Part of a small language model's weights: a variant of SOAP for these matrices.
Each number is 128 + 24 x the weight over its row's rms, rounded and kept within 0 to 255. Layers, rows and columns count from 0. Numbers have three digits each. The size before them is the row's rms in percent of the matrix's.

# q: layer 5 attention query, 160x160, rms 0.238, rows 0-31, columns 80-159
# k: layer 5 attention key, 160x160, rms 0.219, rows 0-31, columns 80-159
# v: layer 5 attention value, 160x160, rms 0.216, rows 0-5, columns 80-159
# o: layer 5 attention output (transposed), 160x160, rms 0.194, rows 0-5, columns 80-159
q0 084:152168072153087148134145146130140137155123109131152103093119156149171096147118142103142115078171161109122128110100123114061143135150113085105157103156087084163194155088105143158103132126126114109117092137141111157091126143103105102099106137
k0 082:145136142122138109140151128149184133137119161130148111136152087136114091141130128155119108176120140116115138134131068192115131140107123104189109124130127167164149129102119143194141142144128129132132128122105163129157127125154115134170118096
q1 094:112122129131138146164119151118131181114160124151139083161155136100109142118134180140119135135088090138146197126145138125110113076110118150104176124109120091121163103137133111149125114113162112106152127149124119163139109162090138083099100112
k1 086:092127079132155125162084140123140157133117150174134111108126094151139129175150116143140153122130150112162133139091204095111140175139162121163132146095165149132176141152154122100157166174098111182151121117102103158147145105123156103149132167
q2 083:161128111131134127134117118103130121091141097134117103136117128119117102127140132136132143132112112145155149148073113130108160143131122121082113179108123104081129123166171129105118106137106117171119151133116105081142130123105124143148117127
k2 089:098121168087114141110091115127164142080131130138124111152132145103141127082123134134102108113157109137131137127095163114119130098114166179089135116140146122115121126145105154174143129090126097144109117102090159117153129165151166092098100116
q3 088:133155138097146071144112183127105116132145131147143096113144166100121131092140094164127158143083144135131127150129136144139109131114076158149142146125126148159158133129108121109097175153135107104124154105146115079115142153148121122147115131
k3 087:114158124124149110112159112117127115101121126128102135151178135118123138160169106097123108130156126129126109137129112143139128134134139104090183123111157115115157093096180109123120111154129048154070145133123158200116158098128159135141129116
q4 084:146120128122108113147146143124162086090153111107131122092146161166089113098110091119172105149128114086141144126120096135121148157093199136152115079132138108128109103105111172136094139159122138124145091108147144120103135116143135093152115150
k4 083:164095106088135086132108144094108141140115147118114162190146141138115152181129149113106145126126119100119094171144108168144135163097187105100145174136111112108141136130093099145114099109128134075102120135130100143148115083109124128150168096
q5 087:154167125128077079121145111113128128133133083103132144128111159138108069147167100132126148084131149114126119135118152116106155188146078164127146125089154140140111143108082111113090117130123129104101116112146124126117106103104162149134112145
k5 096:114115118151153185156124138107099103082115151097131168125195112165120090119098115135144138164154124150101141147133111168106145104154170080157164120144107158144163143139110118173130135126139126100167118113132081120142123135063114111067134086
q6 075:141136173139104117118146153144131119126186112091123123111121091101103103153141143131116066147112132133152127068109145138130137136112104136126125127110135129117123167172114099123151107108164115136134081150139069133149123152142126138157195128
k6 078:116096161106094159160099136151132109123109128106131178135098131140119095176134102092140114163146188087155113111081116179141141159115167089133138100099121129106141121152159136100150139156103124173100103174141125154169127114098155133139122112
q7 078:121152133091105146145161147158121127108148106140151109141141105130155133148155098147114096118065149124129157168163126113159186085134103126111110090122148138138153146122159164123119141150115103111109162174112131117082127115186148149113154120
k7 090:135117122110198176118148127134116078135095113151162154164138133153121130093157157174144127160105162105121171083167095152136125197134113076140137122141169132151130106142106118161144123097133181105123103085153153131147105109110115157098129110
q8 076:176130106113112104112099151113091140108103153155125102083125136138147132136114139138122174169154110122081164166145132156124112165113117134145110110138139128088131119114126118129157141089151103093091102099140127141173164139116135122150130118
k8 080:146143151092159075101183120155097088127138154138109157167139098105154129145121110135115134126069103170172125144167132144103129142115123131137115138121159143109130135139142143119165102165127157107096121165111113110127126152162097096166148146
q9 089:150092117103133115106115145099114158124121127126083140107148124118124102074132135138131168127157130119141113150181123119127141130159122125139169110139154119111134157128133098098110131104136123070156153124156131125137135088133147131149104153
k9 086:136118118124170159099148135155111117092119128109105130159160082096149143174114117120149157093133099135151118125118156107141149078130168146103107154135114157070111119077117135127122107116161131056119120111136141087147169113113111123154124166
q10 090:142111186108161151128129115082120134141103152122103134114159118097095161089158114122127102140162122105162114111175153118125110107140123089178149110107143127141122096122094104089131164108110132147167149089125149113105126105148126115150156123
k10 088:096138070134140123111100148109211148121141128132169109109113131145130114139181114106184136139134084113165133146162146124130139115136105121138086122161123118115160124159135132116134118152154131117129153142116147171100145155138104158119122136
q11 087:106167158130072153130152125120093117141143094127103112109129111159134082138136095152127153139132156108134099093114099139137151131131075115093112115108145110141122141119147116088120132117122083098145165121152188163169113145102137167148113124
k11 087:160168154129168121124133139155118099122105117103137132120093143154120116109151133116144103096086150125146140086152103153140126083119137086137139123124134122162131113147108141128107145162118145121116135107098139126149110134136173104117132100
q12 086:119173178087116129122125136137151092119107097105114096112135095121138140135060115169142149150102145126114109124143139127091152089140114120109100129081154110151135115134104097129156148125108133093136127098158119170119098122158113106131177132
k12 083:154122176146104165118110148131128144079110127105126132120172109127131117213097106145127175129113132109134130087129109119107109161145118128084112147112124114123118137122151098068169152155122149131107103094123117131137073144102132155166095084
q13 083:128112156140143139127100140138104071162133151139143137126121180138140091139153085176143165131121121087116107146104123142105129143096089197158127145164098155118144158104141124132154145127160086123121119154140126119142154188117129102158158100
k13 074:132141128079110110121127140124129119147092154117156146134143124144137096139124137139070063097152164068165132149106094125154127064138141122126161125144131155103145129091120176096137139196150115141114095098117091111095094097117151126168175142
q14 082:128111115165137155131122116135165120156102115129124137136112137131120157108147133114140097139140144151059118088142120105161127097122116113094103175123153137143084112134111095128146137122105167204140108113132117136088080107180133137147150113
k14 088:124124158145104091111101137144144103177155121102126136137088094135115135110138105110117119154104107133171147114131100089140069143109126173157125079140106114146091127128107099133163164096127142150109148133103156139119131140096104172172106128
q15 083:110166122161092165116134114105106116128120151085097125102150067143145083135099123116157108112115164114090150138085071170134122144164115152128100144103122124121115111109140147098136117147083114121126182166117112144110087098142165125125116123
k15 082:131138166106085124116133115159130147176156101134083164092149171133118106116140167150130131161134131140116157115091112136166129112140129109145127153101080165117147149153114162113157157129098119158140140102167153132155098173107123091117124106
q16 083:109071103127129124147147117096117128122127165140137143137132113114115127150120144116130176126132163111099105164128135109133096123130150146156133158139128133103119111136141135168177143101125173103110100122102096134114123116124098114084113101
k16 081:163110152151143111122124101121133143165143119139109137158117093134112102128138069133117120131203120143129100101104062083169133107145130166158104120121131131125088117115093115153120144126121130130151116151159138141093132102112092131140126104
q17 072:109195140124096144119115125161176101152145148114141117123122113124160119121125134138135125082110133147127187092101145122126159113160097132159147062122113147138152159150119130120125146157160092130118134128082172149139161121114119144166151132
k17 085:136199124110113134151104099132102145116109112119110151107130160111109141084117126112138122069117148133113147153100179135132125126120111108126150139149102131137165100205134074102178164115133151152160105095121116131144111119152160095141100099
q18 073:140101125171130118117129184137099129172128145150142130094108150116139116151091188119121162094132095132116125150128100102094117156073129123152173133143127111135135101078125090143132128102146166131104136161135078128078133123135093120093134092
k18 078:107138104099118095132143091167100151134149112101137131116115142122154119152089076106137131145100102149129076170129148140143136092060100167123115140132162102084148166138125138127135125164147106135126134116136136131075143145150116167114147132
q19 090:084133089099113111122101156160128093106122145118180154131130163146120127150107090142115139132143148127144137114127084123127143123156153092112107122134101102138142091108100147156130125119108120120150142139127135139143105128133119165163149134
k19 075:107100128143093170146165135150104120124107122113133138149181144108159128130129160093141109128146115169117095156101114162127159088133146113099135127127108104135149144117139127129121142124154150135102097125116140154142147128148167099158141131
q20 084:150131102160122112156109170118128150109108084120146114158121124136145076188144103094148105143116096088179103112128127158144120153124086152123117118143097165127153132086153173152131106121158123157145176107135138128143097160103112143152074126
k20 086:159103097094152080125165138121111115091123132157130135121131098159121146130147119132163137122134148134098108100149132134126108136136127129153145134150099090182139139130135096143091135082130168118113144126107100144097113116136109094072157107
q21 101:143080119145128179098141095097135140135123130164140130151156089104130179136127132140125177112142106153123151116148144096098105120128110081157157177126153118135093126148108117109169110108120156103111131119061126100156079104117119135126139131
k21 095:099115148151155150131088045153144098109085137140131144187116155154141150082102129124135116108090116161128128108095138116131125128131117137145120151134088137139101125094136126138120144156128179123166153167146073109131175170159160176131137151
q22 084:105146131147068206162147160127126129140078107104109153138141126147127166134131160130094118156120093125129143114089137116150163105158131116137146133131133143100153093165150131146134113081139131165117132161113120095121169145115129154174103128
k22 084:094133130133133141134115115145162079104144143112136133144152201103114128142105154164124147169115118110134097130117137110100138129154166140113130096173192134151185138140148123090161130126086150154143149104127114132183137085113119132122176126
q23 098:141117088141114094143123109121113140151138115114108116104130131141106090144155082140113118124084088152162160158158126131108145174128085166112121108135130145119138143098144167123090127085150119159116160112118148075122148097140102136134134124
k23 087:119172127102136094122125136135122134130181119118149104094086124118126128122149127169157162132139092131119130113113157136107171108113091088113120133147168078126138127178154144173157133160126117106092087109099103112134171114110126096120141120
q24 097:106119155101131168076152136156113169161121123148129087138153119090108141102079163121103131154118133112132117165170134105152125080109136106156133126118122147153109160084090104115105094123154139114129118125179060085164110144145123106110142182
k24 096:140141115130072117123086123084140118165105138157111107115117127154091120162109104113139204115143127164105158110138136126150154132136177126123107137137169118101095119136141138116113118133130134087111107115149161140142144152166150118137127152
q25 085:110139113141151111125195125121119160127168144168163096126098092106072154116118088163143112137106107144127101115123120096144121065120125128110115136150125114157113124109118092142144117076140160104159117158128119089129108121140131111088122117
k25 081:125145117125119126111076091138123150100163126153144107138159085127153172129097121122113131123114146118116106145103160143130131140137092118093114135162149103109091136121174094127135189123169087121099124123121121114157107123128124119110086092
q26 084:157126120122089093131098127152192133102164096099142152122106112131173086157176102157123118104144095089141106128115127124097113179118127134121096079117138170117135123156122151138111135108098070137117137101110121154148100136120131118145097093
k26 088:108120137129088121139189142129099134160102144127128104111128161142140115167162123128102137158118119108138117117141125140132123116154133113174172114144156104176154094139119150149180100121072149123147104155088115112093121128106092112084148111
q27 083:143100136170153141104160131148135133154102136141119118185117088135121158126084079111148105142109129170150150117109141115136145133123155111102140119090122126140127076143098125181162150151143131129151127149163116136075058115158118133072151142
k27 089:176132115148093146137133121076121154125149087195133130164116118159141080127150119081144130149099179133130102104100097115153105119142154115113105131137123123148162157135121119170107097118102172124153135137143147141124164177164148088096099125
q28 076:116104115123099095143135117116120124104143097111160141108114164167101111132115074098119122087169097180122164158115098129144144085123147126124110153105136144127120115112094126139106126090136151120129118122144141166084100157118138158147130149
k28 079:095164149128153111148128126112167119062164087118093111146132113153135161086102179075086160111131177127159110143131119114142142129122147185128103140151102113119126160163143145146121169099129123144143145121116144107140105114155093119149147130
q29 078:093153168123151120129143144118150110128120152129114125158131141109115135131160122133132135130065161091140122124122109159095173147171114106136111083167174134138147145123138086166105095175141079146124118142171129119099113104155074109160104160
k29 084:184097123124158135099139142116080157109128154129173100110141120120153152147117108118127111187122117124142123122103119155136163140136123111143151124130108134087147126110106126152145142161106164112108138115110143123082119070144160104103121118
q30 077:147143127129133143142107116152073077115157105125128138146110095151188129101163111086120140110159158105157116113124139128087105162125121103102125135110135119047117132107148132117132159133147116107122100158134129141142125140158086146081119161
k30 083:152120152134132116142159101151121169090159153143122095143101131140097118119141161101129121146156135076122135140089156110139132136075154125127170136163141156115066121135084123135130113124155164088148145149180143104139065143153110117109095134
q31 080:092121145116119143135117063116150121104116194111127111117116096097105154091140180135168108129129108153131153162115123133140125098084124115137117109147126172098136133129137146130135100118118104152135129127078138142150123090126127086151118159
k31 088:128136125170166120169118084108144153124133127122143134168143108189145132104139114123108165084118131147131121074090148152110114089132151119137168164105143079120156129167103124144113114106129172131125138135094123081126151124150165128134159147
v0 110:112116116114099118120142123142153186124120087088114100090117138135121154118119173152156131113105131154069108139175127084120137126118119143137112081109115141181081133084086076138136093128108172093124097116148092123128088094116138145127131111
o0 100:161141108133126131135126144123129138113096125135110152150143125144163112196132123102077099105091154074165067076142117137126082087103086102120133110119105121149147134153167113107127120131127100154139161093121117112114093132113129140126122116
v1 109:128143105122113123093136097119125108123107162139114152130088138154111085176139164148111086091123116166136168133112173161156152110146138142153139132136104127117121144133095109145163145111134125143102175139152117127109140119123075177172127114
o1 091:127129143191123095145105158194139119106198111133172088122134110160148162140130101108154153147134143107143150144121121136116097114113168157134157109132151147131115144099126139134157145135130126114100146179119100107128097140146149092120137151
v2 094:154196178112158140124114079151163142189132134115110165156115138136135102149125151124088136133108122136133098098135111117193145117133189104089131125109121130111143163122123124120138105095148126117104148116058137119136146161132112128141110114
o2 088:141129131161158125168189127143071105145141143127170149093142150161138095115128119115147144151148192127140131138119109108131113090114120123191146132152155151134129158095110142111131138137125111154143093158171121124133173170159126117117140130
v3 104:155120169163117112108106145138098131108104102105109117127114079164136150123101152147153180197121094116139157112111150153153104120091119150149122123149110100093103117130106167137145161142129117126135104118135108143093096119126139106143125127
o3 094:127076133155152126111150122125154167100121098117126132171133125121115119133172133132107125160101137129078056126145127148138144144094126130145185096119167121154136103141116122131135111116150138161121173161155134108150156150123113128116084174
v4 110:160111155130124096133120165109129131142126161140149101142168119085158137143138107095168097159130110068096119153131134108099139128149136173146113115097150145132112132118116115126130146137132138154144121151126129151094090148109131139137134193
o4 102:153117100113125114161146098130129116099139145149089133142100085148114155123139107141137148080151148156104088109117165141104142129118132113072119190137121115087127098151124142153142112091121190108103103091094137122150130099108123110109150087
v5 104:162125092110139103127069124138119123150172132135135126119124116128142154131116124141132100109170103095135103142163126105122130157096097137095115143103156168099119133118117042131189120118124183151178111123154130139162123141124130120127120144
o5 093:110129164117166160110156111104135113133115140118142140156151114120129140140113074157162137129133148162105115144135094131117119056137094130086153084093166133172094092160121106151164160137109114092147124140089117152091109087132142095117158112